Part of a small language model's weights.
Size: 14 layers, width 128, 4 heads of 32, MLP 320 GeGLU, vocabulary 4051.
Training: 94M tokens, 5745 steps.
Each number is 200 + 40 x the weight over its row's rms, rounded and kept within 0 to 999. Layers, rows and columns count from 0. The size before them is the row's rms in percent of the matrix's.

# q: layer 8 attention query, 128x128, rms 0.0635, rows 0-63, columns 64-95
# k: layer 8 attention key, 128x128, rms 0.063, rows 0-63, columns 64-95
# v: layer 8 attention value, 128x128, rms 0.049, rows 0-35, columns 64-95
# o: layer 8 attention output (transposed), 128x128, rms 0.0489, rows 0-35, columns 64-95
q0,071,145,193,165,180,195,160,209,179,202,214,262,212,163,268,214,188,211,221,179,186,206,153,115,145,166,193,164,167,164,175,131,242
k0,081,240,165,235,135,190,231,180,169,217,273,212,234,224,171,115,231,149,163,171,188,233,190,198,211,185,181,231,262,298,266,193,184
q1,076,205,225,257,203,175,172,223,163,159,193,244,157,179,302,216,246,110,184,179,276,177,141,132,156,198,151,222,220,104,198,202,225
k1,077,183,151,214,208,262,213,119,145,195,272,217,227,227,186,195,247,83,216,140,208,192,176,196,238,140,192,221,219,249,206,166,188
q2,079,167,220,214,205,172,195,222,163,147,177,250,163,191,273,204,210,160,185,155,281,141,139,138,250,200,206,252,202,143,169,193,176
k2,077,217,215,200,241,264,181,158,137,180,194,255,292,210,188,205,252,120,234,161,161,235,161,252,166,203,181,190,242,237,182,177,196
q3,076,229,220,147,198,180,204,215,195,220,245,228,262,201,185,215,138,251,159,235,223,142,213,233,174,203,234,205,240,202,222,118,243
k3,078,217,172,139,162,186,185,159,234,220,291,182,291,189,145,252,180,171,236,145,151,260,142,270,251,250,214,268,213,205,264,191,150
q4,101,155,234,180,153,188,191,169,182,131,163,243,234,267,231,136,266,180,252,196,232,129,178,138,249,264,206,267,144,147,221,221,195
k4,110,179,188,147,216,233,194,196,87,187,222,254,233,239,243,153,175,123,286,195,191,160,202,216,158,168,199,182,218,204,144,174,240
q5,092,231,163,168,167,161,214,159,243,260,226,191,249,147,177,249,161,240,192,228,170,212,215,227,179,160,175,173,229,191,189,137,234
k5,096,204,215,195,228,155,244,243,293,247,211,143,244,217,136,238,207,258,131,171,239,296,240,219,265,210,159,230,223,204,201,188,171
q6,093,197,210,211,185,174,146,186,167,167,148,190,201,204,291,159,251,141,256,255,230,186,148,162,189,179,233,217,149,204,162,238,230
k6,076,231,251,196,154,197,117,162,137,172,122,236,149,190,217,134,173,148,224,236,197,150,183,205,201,257,209,153,150,149,215,293,251
q7,093,225,179,239,274,206,212,212,252,256,232,233,175,158,131,230,158,206,193,170,202,243,219,246,154,147,174,166,274,271,224,201,175
k7,083,155,147,247,185,248,265,204,285,246,213,155,211,246,230,221,232,216,162,223,142,262,226,191,235,161,177,230,176,198,244,124,174
q8,076,224,157,260,283,209,212,229,170,229,237,204,152,184,244,208,209,152,214,185,194,280,244,193,171,121,232,109,173,238,205,232,189
k8,114,193,209,277,206,160,230,235,274,313,221,144,182,205,129,295,228,217,124,173,183,225,220,254,183,181,214,234,211,196,197,152,152
q9,111,219,189,180,208,260,243,207,211,280,296,155,202,174,151,264,176,255,169,200,172,279,225,250,196,139,169,179,230,208,197,135,208
k9,097,157,170,243,239,193,258,218,263,255,246,145,225,212,199,215,193,266,137,170,186,264,193,246,253,98,164,190,199,243,201,161,148
q10,089,141,211,160,127,227,191,159,157,140,197,214,199,231,237,162,206,176,195,218,199,158,214,161,258,254,230,290,154,181,209,206,220
k10,126,207,236,164,168,189,115,207,122,151,157,269,215,166,246,124,187,145,233,219,242,138,183,162,195,245,234,194,164,213,197,244,214
q11,099,213,179,116,240,254,213,240,194,301,299,148,230,190,153,231,197,237,149,193,180,248,248,232,239,155,146,223,222,193,163,183,162
k11,066,114,150,258,165,230,189,204,284,194,176,275,182,227,242,178,166,152,161,187,165,202,206,188,267,138,250,172,159,296,223,238,133
q12,080,139,182,207,159,185,193,206,176,221,203,196,229,226,264,262,135,168,233,242,197,258,196,152,166,146,159,212,202,270,210,176,141
k12,084,221,194,238,258,155,191,249,186,183,205,146,186,258,177,231,220,190,250,275,213,208,135,159,142,193,222,196,140,157,126,261,280
q13,081,175,248,148,216,224,221,150,215,248,195,140,230,251,172,163,224,233,244,193,159,170,208,221,228,167,259,266,244,207,211,110,189
k13,075,236,163,182,145,191,249,233,217,158,262,239,208,193,238,192,172,206,247,238,199,165,160,182,227,213,246,132,169,171,177,198,181
q14,096,251,232,184,178,195,221,264,183,129,207,277,213,179,233,203,231,201,126,173,202,280,217,169,265,226,220,147,209,163,253,293,121
k14,097,82,81,184,223,219,221,195,282,183,160,145,206,207,202,173,223,209,180,252,151,155,192,221,162,212,260,201,161,185,132,226,174
q15,079,216,179,238,232,256,115,176,200,249,170,204,202,297,167,197,128,228,210,221,211,170,150,211,157,167,206,238,214,269,77,162,165
k15,082,168,340,206,221,176,239,236,227,185,288,215,238,191,152,162,207,113,198,139,221,118,115,247,218,166,147,234,218,241,271,234,203
q16,098,157,215,133,208,215,183,206,214,165,206,181,176,176,191,225,178,185,184,248,109,204,230,170,176,200,200,162,141,166,211,218,232
k16,075,242,240,188,208,201,207,201,231,255,146,307,266,220,221,230,183,267,246,253,252,165,168,228,202,161,232,210,206,194,243,211,127
q17,090,147,187,169,196,179,196,191,245,215,107,190,144,162,240,216,231,173,189,234,204,165,259,183,207,218,136,202,124,126,206,186,225
k17,090,148,245,246,226,207,208,244,149,224,153,256,207,204,244,260,223,173,242,287,207,197,170,207,163,166,212,212,206,209,140,169,171
q18,082,172,185,224,218,189,218,202,230,174,155,209,114,216,196,221,259,141,239,187,168,176,172,168,219,207,172,191,132,148,200,267,168
k18,079,151,253,210,254,220,217,242,175,142,178,163,245,198,298,234,191,196,261,257,171,204,226,196,188,163,186,159,216,212,79,201,211
q19,097,176,229,209,183,198,191,253,171,135,157,219,162,212,237,176,261,171,232,187,232,146,180,155,224,220,199,246,158,184,205,258,200
k19,108,191,204,236,247,290,210,180,114,164,190,257,215,193,226,203,215,126,242,184,165,189,202,200,155,170,206,209,241,237,128,144,258
q20,076,187,201,214,221,207,173,164,235,170,208,232,149,239,236,186,265,113,203,240,200,203,212,170,239,218,225,228,181,214,138,289,183
k20,079,179,218,188,160,199,113,222,177,125,81,248,172,224,236,113,210,141,216,261,201,97,184,163,146,218,224,136,143,243,218,269,215
q21,086,209,204,158,143,224,202,221,233,156,174,235,236,207,210,218,163,274,203,194,199,178,228,182,215,232,149,229,180,157,227,173,217
k21,080,164,197,163,155,236,204,164,179,284,256,267,256,183,199,208,196,229,275,214,220,199,184,224,195,65,263,203,252,221,187,177,212
q22,089,261,199,193,212,208,171,236,227,234,214,156,188,161,172,219,152,220,183,224,177,243,235,246,158,138,161,171,244,205,212,198,200
k22,110,190,198,212,223,190,274,228,261,225,262,134,201,202,130,249,234,220,136,159,241,300,212,204,262,169,188,203,242,173,201,170,154
q23,091,160,228,226,149,243,185,217,167,147,147,197,226,276,219,182,237,165,191,213,208,156,157,178,178,275,222,212,175,186,225,189,171
k23,097,229,221,212,159,250,121,205,112,153,141,248,218,161,240,124,213,182,255,206,197,93,167,197,156,277,211,221,202,215,183,226,237
q24,125,227,206,184,201,175,208,251,196,240,299,171,220,161,182,244,196,254,176,173,195,271,244,234,274,141,199,170,207,141,217,202,223
k24,092,161,101,233,246,168,220,154,244,223,255,129,233,186,164,219,207,276,192,144,160,221,187,270,192,157,171,182,231,199,149,116,112
q25,081,207,204,238,140,149,253,200,249,155,178,237,197,200,181,156,167,211,224,150,191,154,189,181,178,284,203,246,220,242,283,185,216
k25,113,194,184,153,204,228,219,176,187,130,197,241,199,171,215,136,206,136,225,185,216,125,211,212,177,225,229,182,202,177,207,207,246
q26,113,158,211,237,159,230,157,189,211,93,106,213,190,166,249,201,204,142,212,220,251,138,170,160,208,218,198,187,154,163,236,256,213
k26,067,279,248,225,236,222,199,208,177,267,231,205,243,157,193,188,233,161,188,216,198,192,162,184,218,223,200,156,141,152,162,260,281
q27,084,215,146,225,192,224,188,233,122,235,207,196,158,185,235,209,220,170,136,180,177,261,213,173,269,206,131,220,193,199,217,217,242
k27,119,159,215,143,112,165,126,223,161,165,102,270,160,179,227,150,229,219,244,279,214,173,178,154,182,247,240,202,128,164,281,232,165
q28,084,215,163,128,191,187,152,272,157,188,253,143,213,196,279,170,208,172,227,232,163,172,229,181,211,216,217,219,133,223,206,248,280
k28,081,249,249,183,202,191,139,232,173,274,292,227,189,199,219,192,263,200,210,217,272,175,231,182,155,196,209,214,222,175,232,210,258
q29,089,190,210,154,203,202,200,208,167,170,252,169,245,192,254,185,183,241,147,204,192,151,207,243,272,203,208,216,125,208,135,156,227
k29,096,209,174,214,175,180,193,183,194,174,234,283,250,185,206,210,113,156,235,151,204,114,184,163,158,235,222,235,200,248,262,194,247
q30,084,164,122,222,155,210,220,152,225,194,213,255,194,238,153,155,213,151,176,181,123,182,221,187,138,250,186,205,186,235,91,219,219
k30,090,169,223,200,129,170,204,207,254,220,85,230,225,198,167,188,135,231,188,174,215,216,222,166,224,263,218,255,205,221,234,249,207
q31,085,202,198,249,230,212,219,101,196,210,225,205,190,225,154,233,212,170,181,211,202,183,146,201,118,212,214,256,267,274,240,195,126
k31,090,246,194,194,155,193,150,224,224,220,192,211,155,193,210,170,180,166,173,190,181,158,185,208,220,230,182,206,179,143,166,202,293
v0,103,95,210,241,181,200,227,186,209,239,204,159,249,179,168,211,217,255,269,150,144,185,261,147,154,179,228,289,208,224,170,190,207
o0,110,157,204,191,237,199,229,247,129,138,165,210,146,209,185,220,172,233,163,179,180,201,202,210,291,216,206,245,284,188,238,264,251
v1,103,232,164,193,212,128,205,276,151,156,166,176,232,145,194,202,130,197,198,252,142,251,275,212,224,179,239,195,170,261,194,310,184
o1,106,220,227,152,263,215,168,162,167,195,222,154,222,188,208,186,253,186,131,192,195,204,215,239,213,185,144,162,256,150,291,179,200
v2,099,184,218,222,214,106,283,234,179,135,198,201,225,151,226,218,201,210,231,166,103,194,223,129,164,191,169,178,192,186,159,245,251
o2,102,197,204,189,285,238,214,219,140,62,252,152,217,207,223,217,228,198,169,174,156,198,250,212,288,177,230,221,204,213,180,275,197
v3,097,194,291,181,199,271,137,198,136,250,231,160,85,197,240,146,206,227,214,183,208,175,168,210,275,211,208,197,241,191,258,198,157
o3,099,194,190,107,149,185,183,169,259,232,201,246,269,254,244,162,200,267,214,166,158,210,161,124,255,222,202,271,130,250,169,174,193
v4,098,276,211,204,204,155,131,187,178,217,120,235,222,261,214,238,236,218,227,222,298,218,130,214,209,276,200,204,188,133,233,230,141
o4,105,194,191,163,217,170,201,257,237,216,228,152,230,229,188,204,224,289,197,138,257,180,192,203,247,169,208,270,145,160,209,156,164
v5,102,166,257,196,165,148,239,198,215,163,168,240,262,174,201,169,157,198,213,223,209,201,210,191,222,162,211,135,180,168,235,239,252
o5,107,175,208,189,283,200,173,223,171,134,247,108,239,235,256,218,211,223,192,205,229,230,188,205,205,161,173,184,201,192,205,216,194
v6,101,229,258,175,290,249,230,166,239,132,211,144,262,237,179,243,268,152,236,167,223,221,152,223,192,172,198,181,246,183,78,166,209
o6,105,215,152,250,175,225,236,207,179,191,167,232,176,169,204,238,204,205,195,209,152,245,228,190,208,274,231,239,182,232,121,193,193
v7,089,263,159,148,253,132,142,138,158,155,231,188,195,204,175,115,197,172,192,251,178,188,230,228,223,180,223,129,158,236,167,260,236
o7,094,192,211,185,209,264,215,209,179,189,234,133,245,233,158,122,230,226,162,169,179,223,190,182,212,244,198,220,212,127,223,180,196
v8,089,243,260,228,209,174,163,228,171,166,201,194,142,168,300,174,240,210,175,204,282,123,218,270,180,179,219,159,162,196,181,225,244
o8,100,200,137,186,205,227,168,191,240,176,228,145,226,233,221,163,234,230,156,210,249,194,227,181,189,153,232,251,203,207,179,171,141
v9,110,157,178,220,219,131,207,205,194,143,213,205,151,223,188,183,198,167,217,257,212,193,199,147,282,204,132,247,210,140,217,274,193
o9,116,161,232,217,141,265,204,223,188,131,239,203,176,208,190,203,191,260,204,188,254,179,220,186,274,240,183,237,178,114,224,186,179
v10,093,69,191,167,228,180,180,248,218,167,163,207,114,139,244,159,169,162,179,175,228,239,238,174,264,253,193,146,172,151,225,190,177
o10,089,218,198,196,144,213,178,192,218,168,232,236,202,216,205,163,199,247,140,243,192,247,184,152,174,228,143,224,255,213,269,154,219
v11,100,138,194,225,154,164,167,239,160,227,206,183,208,247,166,207,199,147,231,238,237,174,163,233,297,150,202,286,167,176,234,198,91
o11,102,196,180,219,206,191,178,207,186,321,165,250,138,219,151,179,180,230,221,202,194,204,235,147,201,243,205,285,218,144,185,168,172
v12,102,247,175,225,223,277,121,172,225,271,240,164,242,117,212,134,124,261,271,192,217,151,193,152,193,224,236,158,215,255,242,173,214
o12,103,234,188,230,202,180,177,145,209,214,205,233,196,212,281,133,188,150,206,156,238,209,209,221,263,210,156,128,170,229,111,253,226
v13,103,119,159,222,200,229,270,125,185,184,194,202,214,196,152,196,248,163,228,198,147,229,188,234,245,165,243,272,192,205,135,91,121
o13,109,131,207,202,250,227,204,220,215,231,196,204,157,118,170,169,170,184,146,151,193,175,203,175,158,226,184,257,265,196,188,248,255
v14,125,223,195,141,226,232,197,160,196,209,191,167,181,199,201,180,238,184,174,199,220,189,154,238,183,193,194,171,225,201,218,168,212
o14,120,253,149,230,161,209,189,214,251,239,144,244,183,160,183,140,161,237,163,168,199,228,189,150,124,262,150,210,246,210,130,176,251
v15,092,234,146,222,161,209,99,226,166,167,161,180,148,229,241,195,236,211,250,210,237,213,152,202,178,217,200,318,195,189,212,210,114
o15,091,169,216,239,210,233,180,224,209,196,143,191,211,172,214,209,160,189,248,193,160,198,242,126,279,203,228,292,209,137,205,153,157
v16,102,209,204,186,285,206,322,197,230,133,207,187,209,209,172,248,176,227,159,146,149,208,206,204,171,208,236,194,159,200,116,200,228
o16,105,199,163,193,199,208,232,199,191,161,212,205,179,162,138,294,193,176,242,156,119,202,177,229,231,189,191,200,186,221,137,256,194
v17,106,275,176,236,179,212,188,233,206,193,156,199,175,196,217,236,112,192,197,208,178,210,216,193,195,158,273,222,174,218,193,198,188
o17,114,280,207,180,229,146,192,163,213,244,205,219,262,152,253,179,235,174,259,199,208,177,199,233,154,167,207,154,179,214,184,238,235
v18,100,200,291,163,167,160,216,210,216,221,204,204,203,211,162,151,239,156,176,185,273,159,195,156,199,181,186,247,228,171,220,163,192
o18,104,222,100,150,157,201,193,218,222,207,179,222,220,190,202,169,243,271,143,197,171,185,221,188,164,276,230,252,218,240,142,200,199
v19,105,109,202,182,151,231,146,213,171,146,126,245,207,179,275,163,162,227,167,185,184,187,153,180,195,166,165,180,166,201,200,258,198
o19,107,195,183,222,158,176,175,171,233,124,208,164,223,259,193,185,185,203,188,162,237,203,187,241,272,225,207,231,238,139,194,194,114
v20,093,238,200,224,184,129,226,163,205,224,231,232,281,239,154,229,148,222,210,262,145,237,254,294,239,222,236,163,194,219,134,229,178
o20,099,206,167,253,278,145,216,250,187,283,153,183,154,207,177,266,208,158,158,194,205,215,161,211,190,169,220,238,240,120,156,182,173
v21,097,160,266,183,127,182,213,177,206,164,223,244,137,151,236,222,154,244,171,210,181,170,138,146,164,218,155,206,214,170,256,161,229
o21,102,193,234,192,160,166,185,215,239,181,237,131,200,200,214,231,147,217,256,237,219,247,164,225,201,161,193,171,145,213,250,194,182
v22,091,249,223,129,154,153,146,188,234,222,150,204,180,227,196,146,250,245,154,199,305,221,192,200,178,252,269,206,187,193,192,129,171
o22,095,244,213,153,183,181,180,192,281,279,160,178,276,262,180,190,161,194,251,176,174,190,186,224,113,168,237,212,189,193,207,152,185
v23,084,143,181,185,241,177,235,253,224,235,138,209,209,179,238,158,222,225,183,234,187,196,217,115,99,218,213,204,276,246,215,182,247
o23,094,226,240,236,170,217,199,215,202,191,221,189,227,141,229,229,138,166,217,230,228,231,208,213,91,213,195,118,202,170,211,175,282
v24,088,187,211,239,180,232,235,184,233,231,177,167,184,177,234,205,255,191,205,242,285,183,183,175,203,146,206,181,225,179,206,206,133
o24,097,150,174,218,161,246,215,239,189,121,183,226,161,229,143,162,238,239,122,194,201,194,210,208,290,245,214,244,219,259,204,193,179
v25,094,161,208,249,196,271,181,154,200,206,240,232,206,174,182,202,182,166,203,210,168,185,211,195,150,170,171,157,232,196,237,217,249
o25,098,181,212,201,191,222,192,215,188,209,208,202,227,244,240,228,188,162,266,226,181,201,181,195,191,157,174,114,188,219,211,199,270
v26,107,96,187,234,155,168,259,192,195,242,156,186,255,279,191,186,235,217,159,178,114,250,169,213,178,201,151,152,153,215,204,197,222
o26,105,236,222,195,195,220,190,143,206,139,219,192,132,171,211,235,148,210,204,168,121,216,176,205,222,184,194,221,168,295,213,271,210
v27,107,237,143,212,178,157,172,241,208,221,157,202,243,211,268,206,104,234,214,221,193,189,130,208,178,194,243,140,257,217,163,146,157
o27,103,292,265,231,237,139,197,240,198,292,161,229,158,196,133,222,217,175,210,196,155,234,210,213,177,182,229,270,199,240,168,206,165
v28,104,170,189,204,208,181,202,232,174,231,228,144,157,153,234,224,145,209,233,192,127,187,153,198,236,147,188,213,147,186,289,257,146
o28,115,67,196,181,176,181,200,156,115,219,261,257,145,249,191,183,192,202,189,204,223,194,219,159,288,244,196,131,250,174,198,153,201
v29,109,142,282,198,205,248,213,158,204,179,246,229,175,200,183,215,165,192,186,199,235,184,153,100,137,179,173,276,240,116,232,223,191
o29,111,157,175,189,159,252,239,207,187,117,212,160,241,193,180,215,194,241,187,216,140,162,254,215,263,252,183,210,190,217,169,219,211
v30,101,205,162,205,185,160,191,187,245,218,177,157,222,187,275,246,139,212,211,196,200,237,168,211,99,212,151,163,256,202,215,135,269
o30,104,229,217,259,192,181,170,228,210,181,206,193,170,170,199,237,254,196,252,187,251,267,207,220,158,121,213,94,246,237,192,243,162
v31,096,127,163,278,207,210,209,264,136,265,258,132,213,183,134,216,147,244,208,201,193,253,214,206,196,197,236,243,247,188,246,243,209
o31,104,230,291,183,237,152,169,190,187,181,228,214,161,157,169,176,238,182,221,184,172,214,199,190,188,168,141,192,236,179,227,222,244
q32,128,195,236,226,217,229,242,223,242,196,225,194,221,264,120,207,200,263,189,163,250,197,159,260,201,211,195,242,289,239,184,156,251
k32,081,181,191,194,247,136,269,211,222,169,199,169,227,187,228,271,139,177,171,194,141,201,248,254,243,188,193,188,202,151,190,208,175
q33,086,208,187,222,213,125,245,185,284,219,217,202,253,161,181,239,129,274,203,188,186,193,234,220,228,159,153,202,212,242,172,170,281
k33,072,276,196,252,236,186,188,166,231,198,247,172,197,181,165,174,231,195,243,199,250,202,223,235,232,233,243,135,243,195,235,265,183
q34,087,219,208,140,149,210,136,162,268,110,129,166,90,149,234,206,225,185,233,218,148,188,211,137,234,207,251,176,129,180,264,257,185
k34,091,256,194,198,199,179,175,213,144,184,166,265,181,188,263,99,265,131,235,271,225,103,167,172,210,221,248,186,185,194,161,216,167
q35,099,219,150,271,231,188,237,213,292,236,218,240,195,141,180,219,150,256,168,199,215,198,192,242,184,177,120,167,203,224,184,114,264
k35,114,231,157,197,225,174,210,237,241,194,240,164,238,233,143,257,147,219,200,129,165,260,212,250,275,161,200,154,202,235,231,159,268
q36,081,174,196,233,209,210,253,196,243,223,206,195,179,127,165,186,173,250,172,195,152,263,201,265,189,158,162,139,227,185,176,126,277
k36,103,185,175,181,226,152,227,208,294,230,230,175,202,212,129,271,189,237,230,163,141,233,210,235,244,130,219,187,221,226,220,151,202
q37,094,202,185,139,196,219,157,155,186,157,143,189,239,279,209,225,254,141,230,227,225,134,185,135,224,213,278,215,223,203,271,246,144
k37,107,190,240,165,175,215,203,167,167,114,151,205,131,129,260,155,231,129,225,246,203,155,148,157,172,255,183,199,127,162,259,242,197
q38,095,239,137,174,162,213,154,202,238,213,236,207,280,311,199,229,164,252,211,210,217,197,169,201,208,207,280,240,190,161,249,181,191
k38,109,241,203,160,251,207,125,221,117,177,225,256,237,171,227,123,236,129,168,204,254,143,173,149,169,237,175,232,199,191,144,208,200
q39,096,251,196,138,173,215,179,174,208,117,153,255,225,265,233,141,168,181,229,244,251,128,212,166,192,284,239,226,229,189,261,237,204
k39,110,187,192,204,217,248,171,229,127,130,203,232,193,161,254,188,196,113,184,200,219,178,144,201,160,311,183,192,177,193,152,261,269
q40,079,171,156,180,224,233,160,266,250,169,191,189,166,175,278,273,182,215,228,196,224,220,162,191,198,188,266,151,171,202,173,252,108
k40,102,158,213,247,235,207,178,217,247,279,177,177,171,245,97,175,225,302,183,189,177,250,255,221,192,160,151,237,213,280,232,134,183
q41,092,256,159,191,129,181,203,191,235,214,191,232,200,143,263,255,127,231,166,200,217,253,248,229,224,174,200,163,136,140,225,229,204
k41,094,171,197,255,220,319,191,127,141,189,121,251,237,205,190,158,239,156,216,214,179,140,199,198,250,202,210,130,218,182,115,124,113
q42,130,204,150,195,209,204,217,211,233,249,267,154,203,174,131,202,197,275,95,139,109,282,218,255,210,137,130,228,179,192,190,151,224
k42,079,158,199,179,188,220,149,146,205,248,152,241,212,168,204,143,212,123,199,216,192,132,214,193,184,174,275,163,157,136,160,161,153
q43,077,221,137,221,158,168,189,265,140,288,221,155,233,158,179,125,253,235,168,219,184,212,206,209,177,230,107,201,197,227,245,197,258
k43,175,251,230,204,110,179,202,190,170,91,98,250,195,176,252,173,211,140,248,264,224,177,177,151,180,277,219,207,165,165,224,215,208
q44,087,283,120,206,218,164,163,195,217,188,205,125,220,276,135,232,197,228,124,131,193,249,196,215,145,184,319,205,250,229,163,183,182
k44,098,222,224,224,195,256,176,181,111,132,153,209,202,186,199,158,235,155,218,252,175,165,180,185,185,266,163,232,157,218,204,206,178
q45,096,197,211,155,182,223,187,155,265,208,169,189,161,242,128,229,163,242,134,173,173,190,176,197,166,153,260,262,236,187,222,208,144
k45,090,199,233,174,224,210,261,166,180,160,282,246,303,155,199,255,200,135,156,185,219,136,178,161,182,198,198,191,159,210,202,225,246
q46,096,165,210,188,256,182,233,178,212,213,119,143,185,148,192,178,236,134,235,239,219,197,145,193,199,252,242,188,244,211,144,159,181
k46,109,174,260,281,184,198,210,210,252,163,215,203,119,264,162,247,219,243,193,115,223,216,227,174,177,159,156,214,167,269,283,259,229
q47,102,219,174,134,195,161,160,249,159,168,248,198,244,187,223,154,211,211,246,273,222,164,203,166,170,193,199,187,234,150,158,182,288
k47,107,265,248,203,195,210,184,187,219,239,205,182,216,227,165,202,222,244,184,208,230,186,197,160,174,251,187,160,251,204,210,182,313
q48,104,176,267,240,170,252,191,210,189,209,243,273,257,268,191,224,237,167,190,202,245,188,126,234,176,177,172,267,263,200,194,94,183
k48,133,230,220,244,210,183,217,222,233,204,247,196,228,195,184,233,199,233,167,134,198,292,178,185,210,173,149,159,225,199,221,188,260
q49,098,174,256,208,210,214,259,173,244,192,270,269,246,183,193,207,185,251,192,190,237,159,185,252,196,192,104,213,248,212,206,97,223
k49,107,246,201,209,175,179,247,185,222,201,281,157,180,161,217,275,187,215,154,103,202,248,209,219,216,135,150,167,210,205,207,180,272
q50,101,186,174,263,273,220,265,137,263,210,226,188,232,152,194,163,175,245,208,198,180,184,220,242,228,173,158,189,176,239,181,141,255
k50,103,273,141,187,192,129,162,224,239,249,206,142,205,224,162,256,179,227,172,175,160,244,216,218,266,165,250,139,197,213,184,179,217
q51,081,264,198,192,152,207,213,210,174,290,213,267,319,178,177,182,176,251,136,182,180,227,241,284,217,212,161,159,180,175,225,174,196
k51,079,176,222,207,210,239,229,177,224,177,174,170,250,245,168,209,151,260,186,150,201,245,245,203,241,134,191,148,249,211,131,173,180
q52,096,192,147,227,189,250,201,174,173,271,242,170,327,160,186,166,138,284,200,133,197,251,203,274,224,192,133,221,213,199,187,106,232
k52,082,175,226,215,210,148,184,165,276,281,276,126,189,245,96,210,191,218,107,182,179,235,177,178,210,97,165,277,262,241,236,137,233
q53,085,195,245,171,234,159,162,224,213,121,224,203,112,208,244,186,188,133,239,244,264,217,203,146,231,222,285,150,207,172,203,251,190
k53,079,237,202,205,206,159,234,256,142,121,189,247,251,203,239,212,206,99,201,238,147,202,171,163,190,235,160,182,177,219,142,179,264
q54,090,165,182,211,198,192,169,204,179,162,225,219,180,223,153,183,267,164,200,292,169,172,203,120,168,222,255,240,117,187,245,259,190
k54,084,201,164,132,202,198,190,225,155,119,176,257,161,162,220,168,225,153,241,178,235,147,152,143,215,271,236,188,166,168,156,201,254
q55,092,161,222,160,244,170,180,188,202,217,147,198,109,212,204,204,227,155,206,228,210,182,217,137,266,198,232,162,194,163,201,260,189
k55,072,216,157,229,158,195,236,257,188,161,202,227,162,152,253,254,97,103,192,137,189,280,199,183,179,200,191,186,169,210,151,252,211
q56,098,178,199,245,243,204,203,179,215,293,283,186,219,157,149,222,168,253,156,176,176,220,193,232,147,156,111,237,228,208,184,131,207
k56,095,177,202,179,235,169,225,135,260,258,283,163,199,211,110,169,191,229,140,153,151,238,214,237,234,138,205,159,186,139,225,159,145
q57,100,136,223,236,179,236,246,160,252,186,69,196,212,133,225,193,187,171,236,225,205,83,217,206,172,248,201,198,181,204,240,198,139
k57,105,169,198,201,230,224,229,175,226,75,127,159,176,169,220,192,226,167,284,167,209,188,132,182,216,272,231,249,227,151,203,264,235
q58,107,244,265,146,131,188,154,172,211,134,143,217,229,192,212,111,201,162,250,251,223,127,142,186,170,286,275,233,238,171,247,270,213
k58,123,192,239,177,190,218,202,209,182,114,141,257,189,158,284,153,222,133,256,267,241,183,175,185,191,320,200,177,158,195,204,254,244
q59,126,176,187,193,148,243,141,199,171,97,180,257,186,186,257,162,179,169,269,260,189,135,210,160,241,286,223,183,125,145,211,307,219
k59,069,282,200,200,227,175,184,200,187,162,173,194,209,218,160,206,188,122,187,214,192,222,237,241,208,214,227,194,217,217,163,202,232
q60,098,201,244,226,158,213,197,191,121,191,197,250,215,215,212,192,138,102,266,217,163,213,192,162,165,246,201,87,178,205,184,244,270
k60,088,229,106,208,144,175,213,236,181,191,93,214,171,158,219,173,226,240,231,278,238,230,258,226,239,286,229,153,200,263,224,187,226
q61,105,119,191,281,268,249,220,183,247,180,193,157,144,193,185,225,201,173,176,204,189,205,164,202,156,150,227,239,267,248,153,181,154
k61,106,120,241,245,238,202,191,191,218,205,234,133,154,236,192,136,249,170,252,226,190,205,221,244,243,130,163,199,188,164,185,167,211
q62,104,228,219,242,163,218,173,217,232,217,190,189,197,228,209,296,221,210,210,200,252,242,211,212,247,160,155,213,144,139,279,234,102
k62,092,138,263,196,282,203,191,157,164,176,245,149,227,221,160,177,264,188,202,179,219,182,185,224,217,235,167,172,231,138,153,177,155
q63,109,267,194,223,230,158,272,179,199,200,274,196,236,215,118,214,240,234,191,152,210,216,256,252,166,205,203,158,257,241,222,147,254
k63,107,253,170,160,126,160,123,208,178,159,136,239,221,182,214,182,189,246,186,257,172,190,223,192,192,244,223,214,200,258,306,228,269
v32,104,162,229,182,179,151,166,237,173,198,183,224,243,223,224,141,166,207,194,213,162,196,162,127,194,195,184,268,232,163,227,138,228
o32,104,268,174,273,180,227,239,176,205,240,191,174,241,236,226,174,97,225,157,167,164,178,190,198,215,246,189,138,210,219,162,219,275
v33,116,102,250,197,197,142,198,210,236,209,215,186,213,254,248,222,258,248,183,160,203,237,138,142,154,189,236,225,205,112,186,141,237
o33,123,189,183,171,204,214,269,161,165,92,176,125,246,180,202,206,179,257,200,223,132,252,188,227,168,257,182,215,193,195,195,255,229
v34,116,263,209,207,248,116,191,214,276,179,261,185,208,171,236,193,123,242,189,198,191,172,186,189,160,163,273,121,199,178,223,250,256
o34,116,268,200,230,170,213,203,224,228,135,268,156,170,236,196,212,179,220,209,171,194,255,168,225,261,193,169,192,186,199,193,261,171
v35,103,188,242,155,185,179,199,130,298,202,224,172,202,139,243,194,193,204,204,229,157,224,177,214,215,165,273,139,211,207,250,195,239
o35,101,264,220,234,186,196,218,162,158,190,197,191,148,184,193,176,224,224,245,173,178,253,191,200,177,209,201,178,237,217,146,165,129